python train.py --hidden_act="tanh_gelu" --norm_eps=1e-06 --positions="learned" --attn_scale=0.125 --parallel_block=false --init_std_qkv=0.0262 --init_std_o=0.00534 --init_std_up=0.0262 --learning_rate=0.00173 --beta1=0.9 --warmup_steps=568 --train_tokens=190500000 --dataset="wikipedia_en"
Each number is 128 + 32 x the weight over its row's rms, rounded and kept within 0 to 255. Layers, rows and columns count from 0. Numbers have three digits each. The size before them is the row's rms in percent of the matrix's.

# down: layer 9 MLP down (transposed), 768x192, rms 0.09, rows 494-525, columns 96-191
# up: layer 9 MLP up, 768x192, rms 0.094, rows 495-526, columns 96-191
down494 089:106103098093132156129137077102182142121140098122120132098092114150132112074138124159088162109136141120044144163092132126088148141191086117069094110083110117120130197142164146127139150184134160144121135133115137134134182111231159215121125134121120059165132121094175118186109098131097088137
up495 094:143102126127119127125150115096182163102133134142116084142140152144135111170187124134133093096126189144150184138155114106134083140144106132192118060158158200143103066079079133060105105120183142101135144109127154084112192162117048167166152114128105170105118136073100145097114129121166099104
down495 089:104112168117108131065086130152131162172148170113120147082118135097092096176080138096079136147113098151074169134160083160140113123148102168119145134106077124071128117170164117077160109127118127163178075134093153177102071070086124146129104056134134096116179081168170141156165141152141159109
up496 095:146150172104117138156123123160142120076103122166184017174195103164125134173123110158106114071130128095095115156127115091134146182188122092114181084121087130135136132146148157132099142166182123153055125083092196185142134118121142136124135095117149125116136119149205138107071133152119115119
down496 098:157151080192144128128178161120106164158142150084105150156138165049060132105144080099189123123163118110141164091131153156154173074131114155168168134181192160123120111103174136133098150090084138089165136149114091081125116129120142081142134228176097132136167120102117165101112116178091146151
up497 081:190121136104130022105181098117112106072102120116099123176104135115191126135196117103088120219120145116161142171141133130126085155185074115139160088146070140173125123116096124145072143143120061160136112143094084160144097149118150159164174126112094152083104092142155178116186115165164119093
down497 080:122144172143137181105139166118137132090119095179102065124134101173087153154090147163185138115172166161144112144116120114175151092143136119034126143084100045118157128145183105094147121124103141116170150181105182074162117099037125136141086150115130093100123146103142043156146127088068120166
up498 086:130116125204084123147107105185130106096126140133133071163164093119095148142139121202086189126187086133131173149118055172136114114164133118124109135146124115156129128169141159106171175132132182139128133103128142146093092129098119134146123117115040145154102139184183091121174182063098132068
down498 085:105078183174172100132127122168142080162188118162083141058124074093108126114110126124138086122138149146134174106108172140255104090125157073121104125129138165148113089163150086114110189142154157153100167071062131106115106123149088153134127167127102128126124145110092178158128134191146109122
up499 077:042165070136066148122189131145141156141161162103114097161129095111090068146131102108091147140156158140160102116143088125104130123171121119194106141187143107168121118123137158135136142113151136132140171137076140118117139204144120096148152098160088094160121122101151161102008119107093107087
down499 075:199108116163202172152076132166161090118111103135167159118122142090100183098131170141184110096194085152100152138105188104174160119163109131068138174070099122060170101113108090153060131185117131145104105121144118127130127087085101159142102126112110095090104127142101122141144169145139108134
up500 091:143124113121090178099096070140143094184125126157210093088137116212172147132127199136158142098130119117105160112162114145089170133166113126127079144166148120217162138128072104125160137143168191186112150161103174161193139080108150123115092102141136188124146111073156148081140110104072118145
down500 091:127161181145128082172174147123130175149147157134055157189111142081071050109168089087110097087160143107166111174120148067148117148112133138120154140067141148089125127086179130151074103125089101095157094078159126195109110171050118112107152096132114045115124140146101158147075129140144104134
up501 095:118119139126096178127186156126124136030156094119144136193138094121077114146162075108135142122096129147136158102184123126129132125108109164124155148133102220223075166109118152053089134093121085114104109111088162181122161146119182092128135087109159126091084111031147101161150106093139133115
down501 097:131070102097129099189168159121171172086116126084100097112102136035127151123100073088120140101142096099127091120183095137139157162107094173102154124138145133122112154088149080160099069122101137170151121084147062150156125125126140166143155128159143110126117129119167131163119150075114113138
up502 127:130132124092153141101150095132155151186135189159133045136155140134101087156125077114146085160140112092174139148143097102173080099204085126135128078140099126155093154107130136100080141101137121116142110130133152175093178177103135151063125102150057151079156132140130155152128141115110117133
down502 126:114135079107156146142176080211186118140191174104122128123075151045128106096115138051086105161115141156149142121100119103111118116122096145121119127084128086098129147139153186121192120116181104129086103133133173191081191149146177163088126122143105102138121187150125058162147138125078088159
up503 101:130150158130069121136131140171126100128117167142177126156134078175178136122101146113130141089141094144175161115114124145155075096084117155108178127115140163126109110057143116121091194115063111083085092042106153179136186118107196104140118109157108128127036139100106086130088125069128106136
down503 098:130112117166080108146117111111131105115081162134103102089114177132104097147131044110166115120175124087147175062189165149099159122095112081131112148220128133114158106160210125112156107149103123084106123141177150150128174125129158132065134114134171151090135102142128147065132176142125143121
up504 106:100139123069175106138169138090091136158185132100209119095118117163135126158108137105100191117097132119081133164150105144113136104153136106119191103098113124154186135070122092140131123128101156152169106105106144101152139087098132074140154085153169074123135147139093129152017085143185102070
down504 109:208106091110144124155175159103181169184111124042152150112148160071140124168161158111107113146143173202127141106069082102115119098107155142124141090075164118152165121121164136139127115157151146168118143121185135138182114139142088134125124141118056160113134077152106220061129109142096150151
up505 117:126183157088117059126103118117089104145184124159161064104138110170060054167116084085081161173138107150125132183126169125130103101102156172109119123144136087137126188127115176084124145097084107126165146110102136142160153104121087124116205134104089126061093139119202146137096101166155132078
down505 116:141095129140099128085116081176169108109108104152122153138045083147117141072130123157197122147125147130115132107140158121087124072149153174154135111113090156102152094135104158129119116112184152124144129123137175086166051159125115126107087105177146092180115080120192175144160096118136127175
up506 111:082127159103120085154179149167094105114091143121124065088115113151110153104155117096137096143124154103137170082168113183142069117085169113115121106091082173103078078135105123089054120105095130094134180154122144171174156134091156144111131104147151165135121135084144110107142146124159178131
down506 115:105128078126153099160152139073071177108109086130119134115161094109140138159122155142142111124067127127120113149099098148172178166114127190121135093129041153139110064087143138132082129099140144154133195112136135094099122172186146033159146138109127069195160150125139122176135081101132134098
up507 109:105093124166068112159120120138143077147166221148112120128102115130160158177126112124181098145136183110160097141139095119122137139160116101113149129151095159127174072126076111161051125149173156158131112107112151166099214132112070096119149152152090166154173142180121160088098126089127132118
down507 105:150127097121147149107164126144118217156169136062116117118104141098072123063126136145118069128132132155142096086147108088084172152140084100109148147169089044101097140155125091070128158170189158114142124145070084150159168160044103077132197105142112113114102130203171128151150153124124123150
up508 093:215183126134109121120138099086114083096193119106139124126181151134174078160124063187084109213158135180122149104147100089127075097123103139151119064170130200118087129144121205130091092089153113146114143169081141187118128158106061135121164104125099155094133109073099133183164120169145135120
down508 084:057076151157099122137145137136119136144135150133136117095140080162128134116124134080199120174168073102090100206109152127194124138128160112133140177147125049190183139169116047146132048137074157140116101146170153095168176126035153160145097174086172118139140129101133163106086107073109085188
up509 104:171125160169093155118174106110065183138160134164117139169099141130083122153149088174154106126136102097128122136103137179193141145104117171141121171147105084153131090112149188121114132101089140115213064075144205094118114111106120164144207132197133122109107110211144153154143121118127173135
down509 105:176147100089108190132140155133142144122106063148137095110110094054137171132120089124094118145133146190137164165074104160171152138059133101158142184178147150097130120198104126179130122176134155184162086138097085140056137167082102113109130077133174102148108103096081148088124157184132114137
up510 110:144167141119038067161147168131147145058188109126166107131150125130112076128193104140138186147146163119076116112156093115145141143098155204129117170152127126145113096157137169080101145108093111095106128087113134204215132122105178104160138108098140151112102147092124142143142108138115129101
down510 114:205131123127141153121150168147161111165115149151098074087139143132182155130092082121140075154184104150112100136118101154105153125155091123144154147037130148141180106133128154165100132100162142122142189160093096125088106124135104178098132133146120083171098130102156102150134099121152123111
up511 096:123178132096138108116099133079106130116088183121094093127048097131084130135131140131131137206111130079175072155129116121120135148203166202090210183108121094114160118074095110103104157135133118225189106117107174079103180153103113123128150059124120157138106045131126155077117145144146143162
down511 090:149184126177134104127132180104104114114073142122137109108109123148156138118161113208140128149114119134115163208099059096128094119137118113100114140104169210114156097147154182048098138119151127145077110168065176212110145127212085162080154147139082119131139125106138071134169137042098156084
up512 100:147079135107153067102078083175110095098214200151130125138132121160092107121108138087122153141157163076089095219166139101110114104126144168104103154133096107140126095124120125126113177124100140163127110112107201211125107101101118144107076123170142116115135158165143154120073104145153116096
down512 102:101123085182178104154161104110120134194149150166193143135100149136125134118100088188130124130164115130142141116125059141117104140150085111107130124128073110120161147123131077135141136139100086160168173124128130083179187095166166083091146098172116124097151116163126123109134140167107126189
up513 115:119140170077074143153114072156153157099133151190109130136133124129144127130119162115091147086155128099118091175152062115131152087120189126146121113119172089093158205160136158081138139073107157149121075095134174137149118128096060187107148154168100164139117145158111155108126153121135169123
down513 117:109111149134160137144053088094109083102100148096136062166126124086118144133146141178128140086143149214150133098182151119073143122130162179151109175155146083122166168136153160104118114099142151107080063118071087098098103107139138110144146199068152155125112080186143170132155190079179146114
up514 105:079113122102104112151166162127083139139128121128127092092156119135115132162095087146137113216146037081107097115179061138155130098097154165142115150092109175222118121115093156118124113078124144110120118112075118113127152154120095052135199079120103141141124119096110095138083090075145089122
down514 103:109169132087107170170138089155087169116106162136130138194146109154139145127131070146123130086099131053131126146049131090151089167085084126142091144175170082150096206132157114155107144131147114203150117173123120131135114129069157119172106171122124106120164139115123113170099092138181114154
up515 107:147159166127120085133165091136154122148121176128135121102100084131099102110124105121151168147112150107089072117127082120128092142193113120091158129147107097183197175081105120127128136130093151131230105090150113147167162115134140110133106105116145121131148127095120111154125095142163107097
down515 107:115095186113087158121085132140118107106086129111120094160106144141149149096127112128149155160108128113163084106174153091138138090077123131123095144157122142132071154137073143104108103097134103069103115181131079101137122054183177100134097134131136167159119079140140155082115140171130130160
up516 106:080101196074169125139139106183099103158140073189130112113132129149136111122146117111212090090199130098156135058160125105121113111127168146192150157142163131102127070110116133130132137117139128159103151109122164064116125165083044148148123108151144172116100091137125204126088125130160106100
down516 106:155163120165130133117092112119139138140142144169096170162158174094138158141077159140096129150104136138190112104120103098124179137121163158039132106115090075117117119124151138177121179129146180110082178197150049088093135098106119153120108124152126064115119099143129100117173136160154099156
up517 085:122177109148107113075114118126163097116109126159121095139156183162133122151091134093106114104158158148149054222151116118169093149153106178129132123148152161180152119114124154162146144139049119145133135067126154083132130095128122156200108101153124143109118113122143155123092120133151108032
down517 085:115148170096129079177105143111115135110129162081141138106148069150091091109085090183125153106133090154151131107179095130132161113078102106151143151123083138087144104165132167132101084067116142135110058156115113150149096136146128086133059157130125148087156154106134117110185122128162109187
up518 105:092163145127107138113062104185159061124167163187108119101108125108111130145112129095138115157150121134116013133118093128109168145134133146133169143110104191201125137102164160076112158127166119100148045129142144130114117149083118153119152088103109125097123143164146133096139105135080113102
down518 105:115111155107108150150114098123130148134134160101126123107057173160162141135120159185145131141210111135117090123137118203056099072162077080127097212208141149134148169158096115115132187138147112158161112154143095108168180000114157111189094130085107153094100127119100121126149159103193147124
up519 105:107144171131113141213109142176177096087096159109135137189100095144163119125128174106159055183106118122134114165143138079173104096154094109112149063122099116142157099069153137141075112114161130045067134113092131098178174135118183136149129019135114154128116173088158151116101084087151138132
down519 107:132143150064128119142143097160163121113112089083119124092139150149102124150121135139112121145171069140126118122147138180103128120149145129114119097162123100141083157108158134196182106160163121079147099127117104141152114073083192180171116142081077156174138131158125150173202137109152125236
up520 103:145184134181080105114140130161114125079137129124124138137187090120108050141118039140168111150165105133115072153110117112181084106155144135117123150135110196155176129144167132125156117167150163135104111122106143126105167187091069156069128126159095113141107114157107156152089152105079138110
down520 104:133139096107149101112188142153106121163096129164147127098147094079177099125078143118150116134114102101178142088083138115147162125133137139116121080129134113115118131137113138155093141093119255181112138118109140141088173124255103118124085122111151145098111154142096131143089140121000112121
up521 101:168151185159105152121143141158098093139121150188119116147133141121102089129189115156110062152115177070134155171193102142169133122104154151083112172130106134154126116115056109132122136120106144126119162147095110107156119199125181127082067092166094155111130153075114121085164074151104155120
down521 101:117142165174208122141149108120136119116142140158092089141078139138142119112127137111123099106080208088116160073096117184110135106166167155144116104104118130168088099121137138188126153146143080103121104136092115100152105138108110107095088090113145102157123120137105161134140128037137163131
up522 094:134163141161124104121116164100090140147088130142105160140110115173106125107164100101123119136086150147158078143105202137149138167113180132155152157145071174152122050140070167104132132155112110188121166075119090097140196113113133098138165091166176122119152116127122179156099147123122139098
down522 096:111103130121154150156143075111158070131144119126180087087138113082089164197125125095143168138105148099098127096123061101143204091089119138068145129155116139130149177139152150180100169120171154145088145180158154136122132140045067146100141165080162072120129169142124134123119030090130146127
up523 100:112112092165149118135138085155071084095117121132134129128161051153160114149159048131122121167126090076165088155127168117112125096130153142152154101170118134174124121117074137105090151110137171128209153137142167090149147107119150113141148154115153123168148125177195157131067128034150132107
down523 101:144108135123107130121124152136145170079129104124173080164141190150181112107160124108123176084092075148111165184141130124144143112125170098130179127156131115095129052163151083108111109089135178117109103177066080134082212069134188102137109158094087079171122097099158131127079127104139134085
up524 101:085161143107132168136075136092121125121118156042114153109154084179154081082151052095116113123130095141113097100134153074126108104102097096145121107139129110082186156075119149149099143150202133139168159166058100178119179149122122145114148026133133174066130160113122141191083109165148136170
down524 099:199147111178041139111163136087183095137215116184085111191135126138121167163128200134126094136136157156090173153091099117176146110146175125126175140134153117156088098143170093102149117167042086142111114112119149117144061132094138119152128147165100113189101114148095103128158145138093125076
up525 119:124220194072095159175111154152145163174157142163123082134097166164127064162121154112112107122129143093090133137109137115144084100099124176127145090112159095164142141082117164113099139127156093089100126101093130140158217105114180149145188121133136118118125144140168101126143082115161138084
down525 116:130089125179115125052123165174147133121126141112146159169130140162107148114095112123110158117119146136195120154117145079111209128122114136132134101076142128173089108090117161150103142115125127066128120139156070163083145091176117118096143111164101181170142149127153113112170130193142162108
up526 100:139152157145122086135181131109077034108159156162180122143168164132214137161155119126129048126109126085141092153135104143133104143095133163150136050147125105194124123116112139088065103126105167172180175127172132101130109145131137122038176132197101161127104166153126124127134125105103195163